{
  "hidden_size": 256,
  "num_key_value_heads": 1,
  "attn_scale": 0.113,
  "init_std_qkv": 0.0177,
  "init_std_up": 0.0177,
  "learning_rate": 0.00739,
  "beta2": 0.99,
  "weight_decay": 0.0,
  "warmup_steps": 48,
  "schedule": "wsd",
  "dataset": "wikipedia_en"
}
Each number is 500 + 40 x the weight over its row's rms, rounded and kept within 0 to 999. Layers, rows and columns count from 0. Numbers have three digits each. The size before them is the row's rms in percent of the matrix's.

# layer 3 MLP up, 1024x256, rms 0.446, rows 1002-1023, columns 64-127
110:506529506492521463540525514496489514454490490503490472457565484543477506533498482479503440491503559538527447558515546498517554444502511506559468548500537522413471494484479555525424486516521444
108:556537482485452467528485488426473455483434441463469478418513516527526536473551471473445542460471432541521496428448454485560537567539466528488505518514460495508495509501541487524414526451479491
099:529481527472441546445544515478465443519489567500486438550497442467477519526474570476463508574553542450534573559522517558471515441547522562495518513528508514539422510471545479523523542550502442
099:458558463525575468477483495477411508630507464461579449503419565483487470488515479445570425516542498534463431481530502475457502489556496478431494475477567483483495487464437538477453556494493473
098:587501481493455534454558496537460467521568515521455469515515500505463504481422483441551497487479520565504434549457484502502513527432445413520506444535472429560449543534510507466511502516507528
094:473434460467574511506459530521514494461567493521492514541439601449550537501427442493467532521508510454521504510461487492565454501478555449493530549499506508461545553546521457474505449518450469
103:532520542508479468451500469497453393525478433539491551488420522549478566430483468541450443494478486558485474476514519470584455517447556472480543554466568513494459430497531535477549456487493573
103:594546495533514574472473505546499561475512582443460441421551505479445548458487538512485499493543509502492551558490474464516480450470499548476425500514489457511490488521481503556518505534488496
097:480494580405500558501433501485473482526549470497521468506436454466507547473559529521504540457503471512488401414534507481549487536470493489490528469481458447512478523521428459538476486537427530
099:537430495541528503504505503518520506504488493533496511434574546513468536465509493559515526467544500540485467417462523558485495546523513538485457497535507488500513464520443496398512421537451484
104:509490453424462416541520544442544495535534500463535513518480517555492504500505537495465517538484487464518498580489471514497433440503492566459509453485489482509487520519511485479476491540616420
099:490522536526496489508479601542477572471543575512492471476486526410567557537413615539434503530489512541472467536510474517525477445459457463469565478460530451510563589465595514558394493535517526
094:501561541471405521537514435479479463519486456551497418462427535550485534455467568539496505513513528556462507520500514468511559567479499531470539477530523508437525519462501542492473634492435560
097:462517510545518483521446501467492512537493518415419478466473470408500548483453529512508502524520478482469483472445450530566493481496474519456520542491552537426541500436462516542488482516536418
107:472538446591478429452520526525446494495547472514564434510424533529551487457580555493494469487481487521460521539526573510446495520474436456510454522538577457462554430478502458560556603575480540
094:455527497504434526480431533566518492532501499453501515538466511567534587485498525528461522502510505531488544593566445441444472452501516438517542502517546443408556540471531490574504525498534562
093:501475461526454497491573492450540516532434535501503508533495484469471508515522571471532508500511552550502477540542493530514498469535536530495531524435455444390513510471481479475473574460569426
097:482496485473418538606465481519557498463506459536453436479559514448488521523433449509472469449547528539449486571488517490425456556469530507519556460547559528441545468494476524564498443459517557
105:473580491413500512447450508562508510548495528454478503495447539497560595503439485511445529578473499481533547551482497500615536419524583464513586466463542485545432495590502542465429473504469450
104:512516487466579519454501469471460490546478450499544470474506553563553597493467457478512471504463434513486508506502477508445438454461529556429457514485507518497563457535539540514538537525525473
099:422547553486474476479468489526486493457519579519530509499526507539445500527481553511488531503501610463543540525505494513453472516463528568365501465421474515558485504550505500465535481464527518
098:556452508508510546585462495531553474497480508504501517502500439448526507585578502482539490477436544480484531488426558453517509481472492442559515511500438500480485458512527447492517444538470538